From a checkpoint of a small transformer trained on Wikipedia.
Size: width 192, MLP 768 tanh GELU, vocabulary 929.
Architecture: LayerNorm before each block, learned positions, biases, tied embeddings, capped logits.
Training: a variant of SOAP for these matrices, 257M tokens, 4268 steps.
Each number is 500 + 25 x the weight over its row's rms, rounded and kept within 0 to 999. Layers, rows and columns count from 0. Numbers have three digits each. The size before them is the row's rms in percent of the matrix's.

# layer 6 attention value, 192x192, rms 0.034, rows 190-191, columns 64-127
096:459515501475542532531525530514516509534479519484516507495471495526484534537474503529472476504526499511474475514500478527482514515479562523503476468496515509495464505508481533471506468471470456
108:501493516536516489500500497491495506533471536530531495474511512475525465488515522440495493499474490486536482477497514470539478503483490488489479477525506478522484481479513495486499522496551521
# layer 6 attention output (transposed), 192x192, rms 0.042, rows 190-191, columns 64-127
095:523489498507502482523497489469510524456511469479516499485528516511465460480474505487479540510474522487509550503510512468518492517498493500502494491486509520484499513510503486524496499492503508
103:509511478467508510500539494504517492505520482482521504542496471490444488516513478552502532498524560553464528478450535530445511504516461529510488492491495499524529513490525516501554457521463501
# layer 6 MLP up, 768x192, rms 0.0486, rows 0-47, columns 64-127
092:487485438518524470478497529460501506486540477462506541496454491496517457563495495478533524472531512508519575506490562491457480500513486480496502470477518502509451526489477509512497473478455519
100:522474469477495454468453526472462504503475530523496520453538514486479475534467543492468494508497486498523488501505457499421494448534527478481518507518462512475507491504483494481499452483475463
104:462515455493536525479482523518513492466540500517479490540507510507542465504506477479498502525514526519510516473509486463441504481481475498524569489493499531506512516518523486534509494475524487
097:506497439503531499431470526475449511511479503475511492500483484463530470536476481495476550544483512509496495481488503508486506526446462535494481478476488490465486500530476537462491464465434522
109:577448476527507503502483490513539493524494486512488476464481506531540477495527534509469496444515517488520521529511494514526492453473532478454478501520497507496426526481486505506454466454517518
108:527479513504517499499544495534505475518466510525497495465485476477473474520530521490484481444510510510499512457457481533485508522515546491479535479513478449482502539480498484518452482492503503
097:505526527487497533523506500506518500469505491524517498496518509500510504510513554513486429486476525507550482491482518512500494464501563491495501477468478524449495502477562488517513510471515477
101:511487503504504506563537467524488491496506502506496492472482454503524468496517487512532525492483525510551498472540480470470495476508481483470492550490479481495451520501516467475509480518517456
104:525517487564447479520499514522483524482495504555483516514431508541447460538478519540501512515467512544496485477495535511528500510497473503502529515537457495489527498515517504454472496479484499
093:490527509509496505504543469463504500499463492506520512498507470538513564486525499499460501515495484479471498523524500532474506466484562509482491455494466501496544515473500480462495526480482515
102:522475464513541456503487514434479514502469487512526537558544480496508470507475459528559501491511505508456514493556568484520487503504472522512487469505491533473489514532537482497506506531530489
088:523512481510481440486535509510517512504466468490513490496542527510485528482529470495518489499508468513497529529496515533534514494502470498493465532498456539487496469497489473482507543518535467
099:462474495511502503506530506509532513453502524546485509506466488443488479477491478476515511480524475543505525519492481478461487495519518498508481515449518480482485513481532519446509513479489501
111:534489526510471506477498492514469487499536528489479463488503508451487489516495494547520562501477508527554539438489507525523459481464508448531558504488523514480522506505479511560517483488476542
103:516497509481457551495509488463498531505535522488532529489487489511506512515505493481490459476471491466521453506451476487477492492481505480492520489518493457478465545530486487517505480510484504
104:527486511511536507505482470506475521480493530476469540543536521501500526508555531462501495465491509466531500480493538504568479471434516487491477461537503513510523543484449495457466450519467493
105:475461503496512517496553501488523410498563480547505500508500486491535467547513485489502532496505507534490472511498506493499503514485489520484491524515523502486514499480532504505498488499488493
116:494488464517526560474441525457493528486478556478537477485454503501496471486502489506499478506522516448493464485525507523532487485509534532508504484427498472479502497515584519473462514515492510
097:482501524499535461484498482516517496480503517529517481478493485543512482486510505532495517495456521508483480492517530525500426453490474457501481464460527477528475533494514502531458484524507512
094:492530524475509472472487488496513477535517531511519500467485511491525526470448535503453529472472510546523516466503500488457520459496532498493522477471476473492463538489488513470488396509536522
096:515485473445530495506521569526533493490501506497524521463471507489473486525502526522518482514493498483517486514498519533462494506476491485484481514535504512540513485482518508482490462514534465
103:463514523510558481520506542476523490545481515515494497516515523529433510465522478497526519477504470513521492498504507526472543457512512504513518433497496524496497500473525546471515474519479492
101:478527509503523501543513540478535519481485509490497501503525528547489491565526476480506535534506501478505498501496497521516516529498508517503540526539490511478523484477495516591487508533514501
095:523480508507526446493435453516490506516477493506498485502523506499476555493543518495545522480471488485531475537487492460506467498519544535496512527455474474486478499484483468499475517516453520
093:502462476539480501490488517519516493508491508537499495488501497474505530522515494501523468508520478473506513554517501515485511514456499511488437548507512494505506533533471465482498551461487469
095:503547474541500498514498440505485510536485504506529549490509488494502515502477509496518485514487518498475515460503504513506532521519546513446512528536480512536509529486496519449532483524507494
106:503501469474564496515506521530500489492520547529524499469542522486495487496470477517475529497507518500498524475506508495500487505457520517480487523517503464506527492508528515504509446471438480
114:528486491535512504537463443490458458480508524483489494499484496473528510512476545454542478459482494540483519455544480471473477475537507493523496524534454519528486460471501493478522455492450468
097:510501494534515513478514483523496516497454507511445496492462476464502529479563502491493492496539519524514468504550505515497469487549517483493454499512524490457493435459523502507489515472494547
095:501515509449508457492523503465479470473510501420541487487516504511492543488499548499492481531473508476502516498478513440530485498522498474431492513545511488474485499464487528484480537516482524
097:509497458530530493511510457510528508502501536538502479501552493525531484455470554500465474526474521478562494503504540507459452463518511535539521483498471526486522536510475488550495501486474476
092:435493514454500530522511528467525470494525510494507561455533481487509502557488559475478505503518491520477530499528574504470530509536531483526494439499534506479461495520486500484465507499486522
104:504473483529477431520504490480485529507496515518541478491476499511483488527494509469489447530486502532488452489493461467504501531465551420501515531468491510491506494475536540507475463541521466
098:508452497495517463524470512506476507518504463497480478492480488493494459535530524506514495476493480498493461455483464505512509484500520476470485477466445509477519495536468520488499487482507462
100:495529477537527453519537478481502511475521525538521459465494513561443486534456474541458476486469470528476495480499507522502496497479488475492492435539495553477479505473489483534489525477487515
093:495490459480556513473520496513481532496522520504451529483505516495579514494501487523486504516513536530471510498499475484513472492484491486506472532508516488460498508459525505476480467510508481
093:460497496455546504478452522529524563484454503511544473474475499526536463486476492538472478494474489506486517496502521480525468501464457497526478489473495492468476509489477527505487485514467512
100:493528490461503503450550487512527496500500485475498456505492554493501514553533468486483461479490499524457523503510456477509488480495473490466494487545497536518468524449487516486473467469476507
105:497456501474497489501511524484500498468461461497465506495496497472474538483507521514516488510466473526490489500456496513465495512504550525538544538501477521493534482500478528493515471474530476
101:466490479455477465500502474525447469509466493503533443491478518503502492477477503534500527512516491521477530552532510485500474485506508468463515484474467491493484482470533527493481526518540507
103:470514517490469500474488501487470499460499523522510477526503555486499549503546486490465488491513506455503507507492508510497485490499507465441485472502516500474479482470535468501544504511488519
100:466511515487491528523488480545523517550480480544509477493488488530501502531478498470514472530507486504518467504497512524506470496550481495523481536480498474446534457465528475485521497526502475
099:459496468541522484533512501465480534468503551512544510470484476520457442490490542499524468521479494479495534529554508491492475477502483521495519517486490565429515527503517479490504502495497462
093:510502464534519497474529505510516534512481475537493525505459467515532511490486472473502501529497493533497499515459516497499498513494522529494517541517548483517477504472519504486527472503473451
100:518520487507518516501506548502514510488511508525481500520479512515442531513507467533495525489506563482470515500560517565474480459506507514488474488497479507511507484487485524476514505465492491
090:508512471525494514472500491476447561471536507505506464501510492542473484500473498541539490515524553507487465472485472474512484498515486479502550459484506490552496494466486472496496501514483474
103:502499515467531493503531453518503467505523485500492517538468512505517468531508512535470516515503471513529492461525475511455511482501485526478511513506507460510532538527525505520504504524467512
102:505526527522515486506488489496478480486460528514487507496498489485474501516493487498504521510494497503469511479483498466527454495523504473449528530474553494464538544478463512512480539491505567
# layer 6 MLP down (transposed), 768x192, rms 0.0487, rows 0-47, columns 64-127
095:509539522541563528482464539513512539487530495502536487498520528474517536486530529547539497492513495498519478497472498482492490498511524460512509508511495557496524485497474484504487483523569464
102:516522515475538496476517509482510499493522452514528485501461486481485466504505496518493535494496537507507538525484506524509477497511521513556509488476519539516506509493463491531482520546495569
105:514486533503515508481541505529505503476505515471516474499476494448461454531478487495513482513492511510478515501469526513481530442524512466439504497450513496462512467487516510480504504518496491
095:502510491495536553515503524503513491509511509530522526516518511516482496481518504470532483485492428511500509441497494518505548472505474496527493531517506477489518444512479447553531504525518529
112:507510486490560528463527522475483520511506516497510467504472516530503516536519522510516490504509514490497496537552474520456533458510491504506531445558506458516474456504556505508466474482498481
101:463506503534462504476534468528500484529466489494473504518452514520500525496522508465477525504465518483478490493506514515485496535502459508531494473454484514496516475479479506544470470497508462
097:512514503460494460456505468490498512472539474494487481491512489486536432497506485497490434505551519498476461524503516486503519497486479502524505520498510480513519458538511485464502503490535508
100:503445494448550468505448514510499563466529451500525540540532525504486494502487529519519534526509452513500456464440471524456525496493473507519546467517464490517533486504479498492509532505524510
110:525510473466547480508522463478509469490489500526514467482499477536482526531497521500492428500477472510464491475539468538496517527506534503469490547548499493495507514503539501508484489484507495
088:507516469490491492472496487467495548481464488487546494507496500498495448479479504475548511531495481544522427537466499482488488454442528470489527552525491487547506471477509482496467503470477493
103:506519569542487510510483516526468481451497500522476490497465516503463520478471565465499526468507493473517522504457535509540526490511502453520483515489478524493500536464529489504489553528477517
094:502508502505500493512478521508484518452574551503474468491520542439508452552453474523472541524498493523516529492490432483505499543506524482538540479512520538510490456478497494523535519479488518
099:520477514490507489489488510490514497490525510444525484470503536505487522478535474530506503455487519476515488490457510544484518468455454520520534495521490486575507491493479483516483553472503499
117:493477512533502460450473538515486509502478480510455475562502550519489516529471521447531541522524516538532507443428492534498504461518474471478487487536503484516506524531499500506530470492487519
099:516540497452497479516492512508480521478509487513488488443497513511491520535538509499475469497529488540473478480509513493540514521524507507527473503497499532515511474442472491465502509487482514
102:525517501463517516516547488490471504523501509462495502445428501527503487496534491492518526507509480497474527472480471493478477506549494497508479489530502495504522478500484512512510526502493488
102:498528498493497509528524472503454473465483531469538515476497477494500514458471522493528536481491531523491484511483474539505515517518470521565544448485531489543482536519491469512475498499518475
121:466514483520517510479501511493464527518478504486492464533480501498544473493518496470459519534497502520470485548487483505475514550483502505507502485500476481474519538494495490506476513522497502
096:512506497495502535487491523496496460511518512492498553509515553505474501485542510515490468470471475492552539515528480537485506481513504498546511477475494524504536491529508517461529473460509484
100:485495487511471513476533528496493486472445530533496493509513480518445503510550462534503470495477497470503496511509535492505469510456511478531465457521483485509512480525485536500517527503542467
097:474462536454460527497469477537472521514473494502544433509494505522453493551489492498477501502509486527503467452483487458505476484534496509478507448512463540513478506487485510500517484500486506
103:515474515462453526526529485507525449518567534545505466484524504494519492524506481523480488476498506515487482505481522475495464520538511493482477521509498476502517567542463446489494535507513512
102:543520529527474525497496483487464524475495485504518482511510530481507510465496481517517480461487515527507503501479509459493464495463481495479522483517488537536486510522519443500494483484530513
097:509503469489463522486530500442532496529554545484512539493509509458478468519479489485482478491521508513526451489479474497489508479491490507509513470499524519462480473489454484525494512463538502
100:514463478543507559497541510458532494499508489501473482486486481503536532463478518537513551476478492518526521474488480509488479498510516540492523489490479493527472545504486472451509517500502527
099:507497537503522495492489473542469513538521507480496469499509481496520505490522532533470509498469503499479529485493530457472451464491486484533538489549509521525510493524508490501515481475525481
102:438449507504512530518517498550520488466513454499501517520490481530468470447496545483488523502522494525500475488531474533449495512502472477519510471450500490519496523516478492474485512536525534
114:537520517499542513511505432473495477502510510494457478544531486484509543511480536466497482572460475539507522481473495485498515462478502495506502529508518518488493523494500492500501514506502501
094:466485494550506519496487538441507536549499506472503457510526524538512484473490508505545537513476544511475472538486495537505495537488493473469519481493522559506475508512476473487510474491506486
089:475503501522505516512518512549527474556481570506481480463496467500503502517524470459487512449508497538512454498515482552529524483436550515516519499470508527511506493505527473459487513509531538
098:494488534500469503456495494529534481483525501502542494483491514521486497493505505525530513468503520474512491506542517494515489458476552522524496537520511481490496497477549461526489505538476496
092:488493437529476485501526511507445547500506511498523498504504485488460455495467490456510519521528524475524461515466488500527522485479506497541495514498519500535475473524492501478512495542552547
102:504494493493495533480510500558524524519498506520500525473528492513535502472505516460456524442489552512470509521495518511508482546501491516483474510503502487494463501473504489535523529540540539
080:493506454487498500498520467457528500507538535558528475491485525467491500477490511504551546496522520516472476467512491487508499510520487499507515510540523519549537515522500449527501487480452516
099:542505527482500507509519483496523486505479511501528533496530479469493477453485525531515495487482496505510505520518502507521508454511497583515446482536459470450475480498532477466517504451497545
096:498495483473522491524486496518532496496508448507516508508498447478481457505480482535502515494486521515494474480502491484504493533521481488539503519525472518541540490535523527526448523500523567
094:523519480479473460513504522464481474523516489490504489481527464506494483425436442464509498505507516496510495506501470532504530504514499482485495529531531497489514508514507495484505464489505523
102:534528470500512489480545511502501440496502484463529464466495475516517487472433499521521486524550470546533499487459543493474500501479493487499503518500522489498476526523493472493517499494460480
106:484498487502499507458493495493471478489487493464466472503453491503486508515545529497504527502509531552531503494522513535538520524502499490471473477561492459491553501524542550489463523479534479
093:477475525533508519496453517491509497481517536502540494500542509518480444451508498489486480460509502552536500489523525489487562512510525521524460497524471506479510500547514503524463455493522480
109:491485493534474500520519521511490495526489481500485526478514454515474534476576497465489464538539508471484476504527470446546435517507481489528517472511529486457497486525520499473510485469459500
098:518495488481520524489488512472518488530499513482502506522513552531486503470559523510503510475520582539513506472476481547537481466519502538527555505544541509490505490544493502469489572541498532
105:511476528496504458528505502518496515483524470526514509496512477492495510477502472497574504517496493506504466496556469444516504509485498496526516493497531476508446492473532494521487523514465498
097:479495503466498508425454499487517515503489489523510533527542477457525487491534499529488491516497481516472526491489506510524551470509507468531479470516523527532489553509524527548457509477489522
098:448483541505509472481470512498488507501488503495493505491510478491499502482507516494490518477472462443483546497457487489452475505480464480499543538487494501515507473526529500515507530572525461
098:531533484504494515551500492498488474480465504501526466509519520496493554466478508514528532495523511487530476452513490535504536482468523482482481517497524520516455460503519533554519480472498536
107:492516523452510493465468508506478513514545518490474467487513493465540528505516514540501521466513491475519495515514483481553469523482506509525514519476482515530507485528502499492432506467507554
105:533482516495485496477496495518518525488546474498457523516534504437516514516481488515504495504491527528503509532490521509504489478455485543493469499483499511455468512543516495511512508489483506